config = dict(
    num_hidden_layers=12,
    num_attention_heads=5,
    intermediate_size=1920,
    tie_word_embeddings=False,
    init='uniform',
    init_std_qkv=0.0173,
    init_std_up=0.0173,
    init_std_down=0.0,
    final_lr_fraction=0.0,
    train_tokens=477100000,
)
Each number is 128 + 24 x the weight over its row's rms, rounded and kept within 0 to 255. Layers, rows and columns count from 0. The size above them is the row's rms in percent of the matrix's.

# layer 2 attention query, 640x640, rms 0.0318, rows 301-310, columns 320-479
size [ 92  93  88 104  97 100 103 106  99  94]
[[151 155  79 137 178 128 138 123 107 176 122 129 106 138 120 147 145 175  98 153 139 140 137 175  82  90 141 133 158 145 119 149 174 131 182 134 133 114 119 106 134 129 123 157 120 160  98 109 153 124  71  96 122  93 141 170 131 159 130 106 151 100 133 149 109  67 130 126 140 107 117 157 122 160  99 152 127 124  97 152 146 135 116 154 126 134 165 149  96 153 120 105  96 130  95 127 157 107 115 118 151 143  79 134 137 123 144 130  88 114 135 133 128 143 104 144 159 128 116 157 132 131 129 104 136 107  97 140 196  94  93 152 161 160 120 162 158 126 110 133 116 134 158 144 111 124 139 118 128 143 135 129 107 120 140 136 108 157 123 181]
 [149 150 132 138 109 114 159 126  92 128 124 140 144 100 150 134 122 162 128 116 156  92 134 121 120  72 119 132 137  74 151 165 161 105 144 141 127 168 121 156 122 160  75 113 139 138  83 124 155 132  88 166 126 133 145 126 174 141 123 121 115 123 130 122 147 131 117 127 127 124 103  89  65 126 103 131 133 140 110 130  92 116 125 126 115 134  98 152 106 142 127 118  93 107 157 160 136 130 175 155 151 113 106 121  97 141 125 122 123 162 127 152  90 112  98 114 139 148  79  97 161 103 123 115 161  79 120 126  90 100 175 148 137 111 121 131  94 137 181 122 179 147 130 126 171 143 100 110 100 124 114 118 164 156 170 118 153 134 153 166]
 [ 74 125  85 101 130 149 146 135 119 122 126 148 125 128 101 111 123 141 133 139  92  98 111 126 121 147 109 130 154 173 130 139 112 142 118  98 120 147 116 103 149 139 130 138 104  90 137 126 103  91 109  88 138  81 127 145  93 156 120 151 118  97 153 132 139  87  95 144 138 109 156 196 124 146 168 123 163 132 159 144 136 151 101 164 162 180  98 129  99 139  90 133 192 151 122 149 155 132  87 156 134 101 151 136 157 134 146 109 111 103 113 129  99 120 103 140 174 138 164 202 155 130 153  94 118 110 108 130  82 131 145 121 129 152 161 125 106 146  68 157 114 105  99 169 129 146 177 152  60  81 122 125 143 148 107 133  99 115 171 170]
 [142 105 130 108  91 161  99 114 152 136 122 105 130  70 154 161 145 111 128 130  86  87 106 167 117 128 116 109 119 128 113 150 108 189 170 126 149 118 139 110 145  96 113 107  85  99 112 118  94 134 191 140  83 148 112 163 125 128 116 126 100  83 110 130 146 129 133 146 139 122 108 140 170 113 166 106 138 129 148 126 124 121 132 108 141 145 130 144 148 133 123 103  85 136 159 101 167 133 111 160 106 151 131 154 128 136 161 150 119 100 134 131 110 105 111  98 118  77 135  99 124 137 168 183 101 137 108 160 130  96 112 136 181  98 153 156  99 129  95 131 129 153 142 130 139 169 103 134 116 102  79 119 132 131 157 129 153 122 128 148]
 [148 122 160  98  92 117 124 131 102  89  92 118 120 129 127 106 133 135 152 132 161 137 148 150 145 169 125 138 105  82 138 138 123 119 150 111 131 140 154 158 103  92 167 168 152 126 167 121 176 108 124 146 126 137 113 116 107 104 135 123 149 134 162 161 119 102 125  85 136 134 114 136 137  84  97 125 140 135 120 116 112 112 191 133 144 113 180 165 111 164 122 153  47 129  88 155 120 120 191 164 190 130 160 166 135 134 169 145 161  96 112 133 164 146 116 128 108 146  76  99 135 101  91 166 111 121 133 137 138 131 130 105 112 130 127 123 125  96 154 135 123 160 168  82 173 126 155 182 153 148 186 161 162 135  90 117 119 113 132 144]
 [114 128 181  93  73 116 149 148 141 101 136 150 146 153 117 148 144 148 112 151  73 111  99 149 135 194 106 114 100  95 110 143 134 153 105 142 102 118 143 119 111 110 141 107 162 164 130 139 163 126 139 126 139 125 118 117 101  83 128 126 142 138 117 128 126 130 117 144 137 115 141 138 128 135 128  87 117  93 113 131  71 133 160 146 148 123 173 122 128 136 129 133 168  75 158 118  88 111 189 166 131 110 155 140 149 109 109 152 134 142 143 144 124 137 147 135 121 186 151 128 137 103 134 162 110 129 116 160 107 137 157 114 153 153 148  94 121 138 119  96  76  95 108 124 136 158 140 155 135 176 177 151 108 143 106  64 137 105 129 105]
 [160 130  98 122 119 152 134 112 111 120 147 147 123 180 156 154 174 131 100 135 139 116 120 152 129 105 116 143  96 118 144 121 192 119 154 119 151 120 158 131 167 116 167 112 138 141 156  88 154 130 119 138 132 108 127 131 140 138 140 101 120 132  84  88  92 137 150 155 117  80 117 136 135 131 124 165 137 119  98 123 107 126 162 122 130 135 149 136 109 157 116 112 102 134 134 129 165 114 130 156 114 101 160 171 185  77 135 144  97  96 147 175 168 147 137 129 116 181 129 129 128 127 101 119 107 121 127 182 149 161 151 113 130 133 115 123 136 120 101 126  98 122 151  83 111 141 155 100 159 239 118 138 153 109  83 140  99 148 111 134]
 [165 147  87 165 133 131 103 124 151 123  58  84 139 132 137 162 129 144 155 126 136  97  93  94 139 111  87  82 141 121  98 168 119 125 158 165 129 143 129 134 139 138 146 119 108 148 126 143 108  69 138 161 171 136 160 124 139 119 125  86  83  66  89 121 141 100 115 116 113 124  74 151 135  87 138 119 111 156 125 129 145 134 110  98 166 114 116 100 120 154 161 110 176 113 149 115  47 111  63 162 107 149 159 160 121 132 180  94 115 112 133 140 146 119 144  89 120  98 177 126 168 100 110 104 161 172  78 128 107 147 110 147 158 136 151 140 138  89 153 154 163 117 152 133 122 127 148  78  79 115 129 106 148 127 141 181 132  97  98 121]
 [156 168  93 176 168  98 119 155 102 115  75 134 102 170 160 116 116 177 126 127 143 116 104  88 128 168 102 121  90 118 126 116 114 115 148  75 107  92 108 130 140 149 149 155 135 155 134 179 163 154  73 103 194 141 133 135 149 144 116 103 129  84 151 137 120 159 114 149 133 126 108 134 132 186  90 117 146 138  90 141 131 164 130 127 149 130 144 115 120  81 132 133 118 185 107 131 149 107 137 165 129 177 127 158 112 122 138 103 110 120 135 142 147 162 146 148 163 105 145 138 135  99 112 123 134 118 167  81 176 129 109 155 128 162 116  98 164 111  93 175 166 124 144 121 120 149 128 137 106  90 104 116 155 156 157 134 135 149 156 105]
 [ 76 145 162 116 124 109 119 143 105  78 118 138 146 121  99 105  83 149 150 127 117 135 157 119 151 136  89 135 128 130 103 140 122 164  86 163 108 192 106 150 156 106  91 133 136 102 108 125 110 103  97 130 104 114 152  87 136 104 124 113 104 131 134 138 147 139 157  88 140 109 135 119 120 119 123 121 114 140 156 136  71  79  54 128 152 131  68 183 138 127 126 132 139 117  99 114  66 128 100 145  86 116 122 157 144 149 130 128  76 132 159 120  76 102 149  89 122 144 131 145 147 119  98 130 130 123 109 162  99 144 152 130 115 185 136 139  86 137 120 130 124 139  99 134  93 126 122 127  97 123 102 128 109  97 121  82 157 147 113 140]]
# layer 2 attention key, 640x640, rms 0.0309, rows 301-310, columns 320-479
size [ 97  85  99 104 101 100 102  99 103 103]
[[124 117 125 181 113 140 111 142  99 144 129 130 115 121 117 115  83 104 106 129 115 158 114 144 129 110 164  71  90  91  96  88 134 104 150 124 121 118  96  94 124  77 103  83 103 116  97 142 141 114  84 111 181 121 114 113 125 121 113 158 145 122 166 130 176 152 151 157 190 142 117 151 146 105 151 114 141 143 118 115 131 174 159 149 128 125 170 120 139 118 124 111 115 132 105 110 110 101 105 125 142 180 192 131 132 171 122 125 164 106 153  85 159 150 144 186 131 118 145 131 112  93  85 117 137 127 172 133 110 144 142 114  76 170 101 126  95 133 157 148 142 152 113 115 122 151 122 122 170 106 138 151  92 146 127 214 144 129 164 149]
 [161 117 119 122 132  85 155 155 121 106 120 142 141 149 122  62 120 119 126 131 136 153  90 149 140 114 129 127 157 156 113 132 154 103 126 163 151 133 171 170 121 122 122 127 117 108 130 169 144 135 209 125 139 148 101 135 115  99  93 139 121 150 136 123 115 130 146 188 101 126 128 132 124 154 130 131 136 156 138 154  92 127 136 140 108 150 118 124 117 156  90 129 156 147 155 122 135 146 123 104 139  70 117 144 128 119 107 130 155 104 130 115 114 133 106 150 152 128 151 131 148 130 118 123 155 106 157 175 117 133 152 148 115 108 126 127 122 102 148 186 128 139 149 134 133 117 166 128 172 125 117 126 147 104 120 146  88 109 135 122]
 [129 102 154 122 158 150 126 134 133 123 137  99  99 158 116 152 121 128 106 118 176  76 123  89 159  96 126 114 147 146 139 101 110 118 171 147 110 155 149 124 106 155 136 116 134 118 153 189  99 152 101 148 134 145  88 165  91  77  96 118 103  79 163 178 145 137 133 131 115 122 132  72 126 187 118 158 126 134 121 120 163 140 137 111 147 117 133  87 115 125 122 155  98 167 105 164 163 154  89 169 143  95 157 156 120 161 106  96 145  80 137  93 127 118 152 156 151 155 113 165 141 138 110 160 132 133 145 124 145 123 133 121 109 131 137 101 155  92 174 110 112 132 132  98 120 133 164 119  80 155 165 125 131  95 108 155 142  95 124 147]
 [ 95 127  80 164 122 133 111 146 108 149 137 149 154 149 144  93 108 105 115 132 162 150 140 129 129  76  96 102 122 168 120 121 129 149  97  97 134 128 146 121 132 164 159 146 143 142 147 144 126 142 136 102 180 100 148 106 120 146 155 130 115 117 119 161  79 140 107  77 130 136 156 148 165 106  70 116 131 109 110 170 130  94 152 169 157 114 156 139 101 167 160 106 110  85 130 100 130 133 165 136 162 148 133 131 157  82 114 141 130 172 132 142 143 128  91 148 167 141 102 224 130 136 148 107  87 124 134  94 121 164 105 106 128 137 119 108 132 179 131 147 143  84 154 119 124 136 109 106 178 147 162 127 124 108 109 128 116 121 108 136]
 [107  85 140 120 190 138 116 134 175 110 108 117 103  79 137 119 106  78 137 140  99 125 121 117 140 147 123 153 105 124 123 106 147 109 127 123 125 130 139 145 140 120  99 138 104 149 127  88 149 107 144 131 126 136 148 136 131 135 109 145 120 141 139 142  92 171 119 156 152 100 121 102  65  91 135 153 106 109 154 133 149 146  95  91  99 147 135 107 199  90 136 193 126 128 148 143 131 137 124 152  86 142 143 115  97 150  95 143 102 112 158 149  98 130 130 100  86  97 128  88  98 154 135 141 128  99 136 129 113 101 136 119 145 150 158 129 111  92 154 175 127 140 149 174 142 119  95 135 104 100 129 168 128 102  97 136 115 128  92  76]
 [140 137 149 128  88  88 109 135 144 122 110 150 127 137 113 124 151 105 144 129 109 148 169 139 108 115 103 144 152 138 108 111 121  75 110 102 170 141 110 115 169 146 164 123 127 143 201  81  97 115 121 117 118 148 172 126 171 130 162 122 141  99 119 116  98 133 134  79 131 151 109 108 115 122  92 126 135 140 175 118 163 131 112 138  96 109 137 154 108 108 131 116 111 191 126 148 116 119 166 132 143 134 122 117  97 149 149 114  77 144 100 101 156 145 133 101 125 105 118 122  80 149 118 126 120 124 142 115 156 105 119 149 149 123 103 123 133 155 142  90 170 127 153 158 170 113 135 102 127 130  95  84 124 108  80 108  98 142 154 123]
 [134 150 102 146 142 104 112 112 102 140 146 121 119 120 135 131  81 139 111 136 120 141 169 157 111 134 158 112 166  89 113 151 143 107 113 126 151  95 107 138  98 100 182 120 104 146 157 136  85 138 117 140 111 118 143 114 114 140 156 172 137 169 118 137 147 166 113 126 163 143 107  89 121 106 133  94 169 142  89 106 108 151  99 163 113 139 130 148 128  78 191 142 137 120 127 174 163 131  99 107 116 164 133 105  71 140  88 131 165 125 112  84 129 127 161 138 139  86  79 156 107 116 112 125 161 169 161  79 108 155 137 161 101 133 123 162 173 137 117 149 186 130 145 122  85 125 152 146 123 119 120 117 132 145  79 165 147 125 155 111]
 [155 131  94 122 118 162  99 137 107 141 147 121 111 105 115 143 146 108 126  93 125 160 112 109 128 117  97 175 153 127 140 122 128 152 147 132 171 155 172 118 144 125 137 144  85 130 107 152  88 106 144  98 124 178 142 107 150 111  92 103 142 135 117 109 141 113 112 179 128 166 149 162 139 120 144 118 127  99 117 171  58  78 177 108 102 132 136 135 114 124 131 107  84 104 115 108 137 134 146 134 114 106 143 124 115 155 104 120  98 110 151 143 154 125  74 133 171 127 106 166 156 120 146 129 100 105 134 140 139 118 111 129 160  86 130 135 144 155 139 121 102 124 110 118 112 128 108 107 117 128 117 173 127 142 113 134 171 132 128 107]
 [135  89 106 138 133 166  79 103 124 120 138 122 145 147 110 127 140 119 114 115 169 112 133  98 139 157 138 140 129 130 121 116 120 150 125 122  84 128 138 137 136 150 129 118 100 128  97 114 154 110 113 111 147 114 111 124 126  96 116 170 118 171 132  77 173 151  98 192 116 160 132 127 126 104 160 116 119 120 125 145 175 140 139 147  85 100 104 149 144 130 131  98 164  74 145  89 106 116 162 122 136 101 146 151 128 142 127 130 157 124 156 154 163 115 135 145 168 105 112 131 145 133 149 155 130 116 108 169 152 129 136 180 107 140 128 105  93 113 153 126 161 145  78 133 139  98 161 139 185 120 142 140  95  97 166 115 132 121 135 103]
 [127 131 116 128 121 137 183 105 158  81 120 142 129 170 148 135 146 115 112 165 113 101  79  83 137  72 142 137 163 184 114 119 139 137 144 133 114 163 131 131 114 171 141 138 148 123 148 129 103 136 120 128 123 154 118 150  93 133 149  89 101  69 131 175  96 128  90 192  95 131 171 115  91 117 172 160 108 163 128 135  84 135 145  92 127 122 137 115 120 178 112 132 124 139 100 171 155 157  98 162 143  69 142 130 139 121 128 114 123 122 132 122 126 100 120 122 125 133 169 155 120 153 173 117  94 128 104 103 151  81 139 125 148 137 103  98 148  98 166 169 103 130 161 166 147 100 106 141 124 168 111 129 113 134 126 117 139 123 122 142]]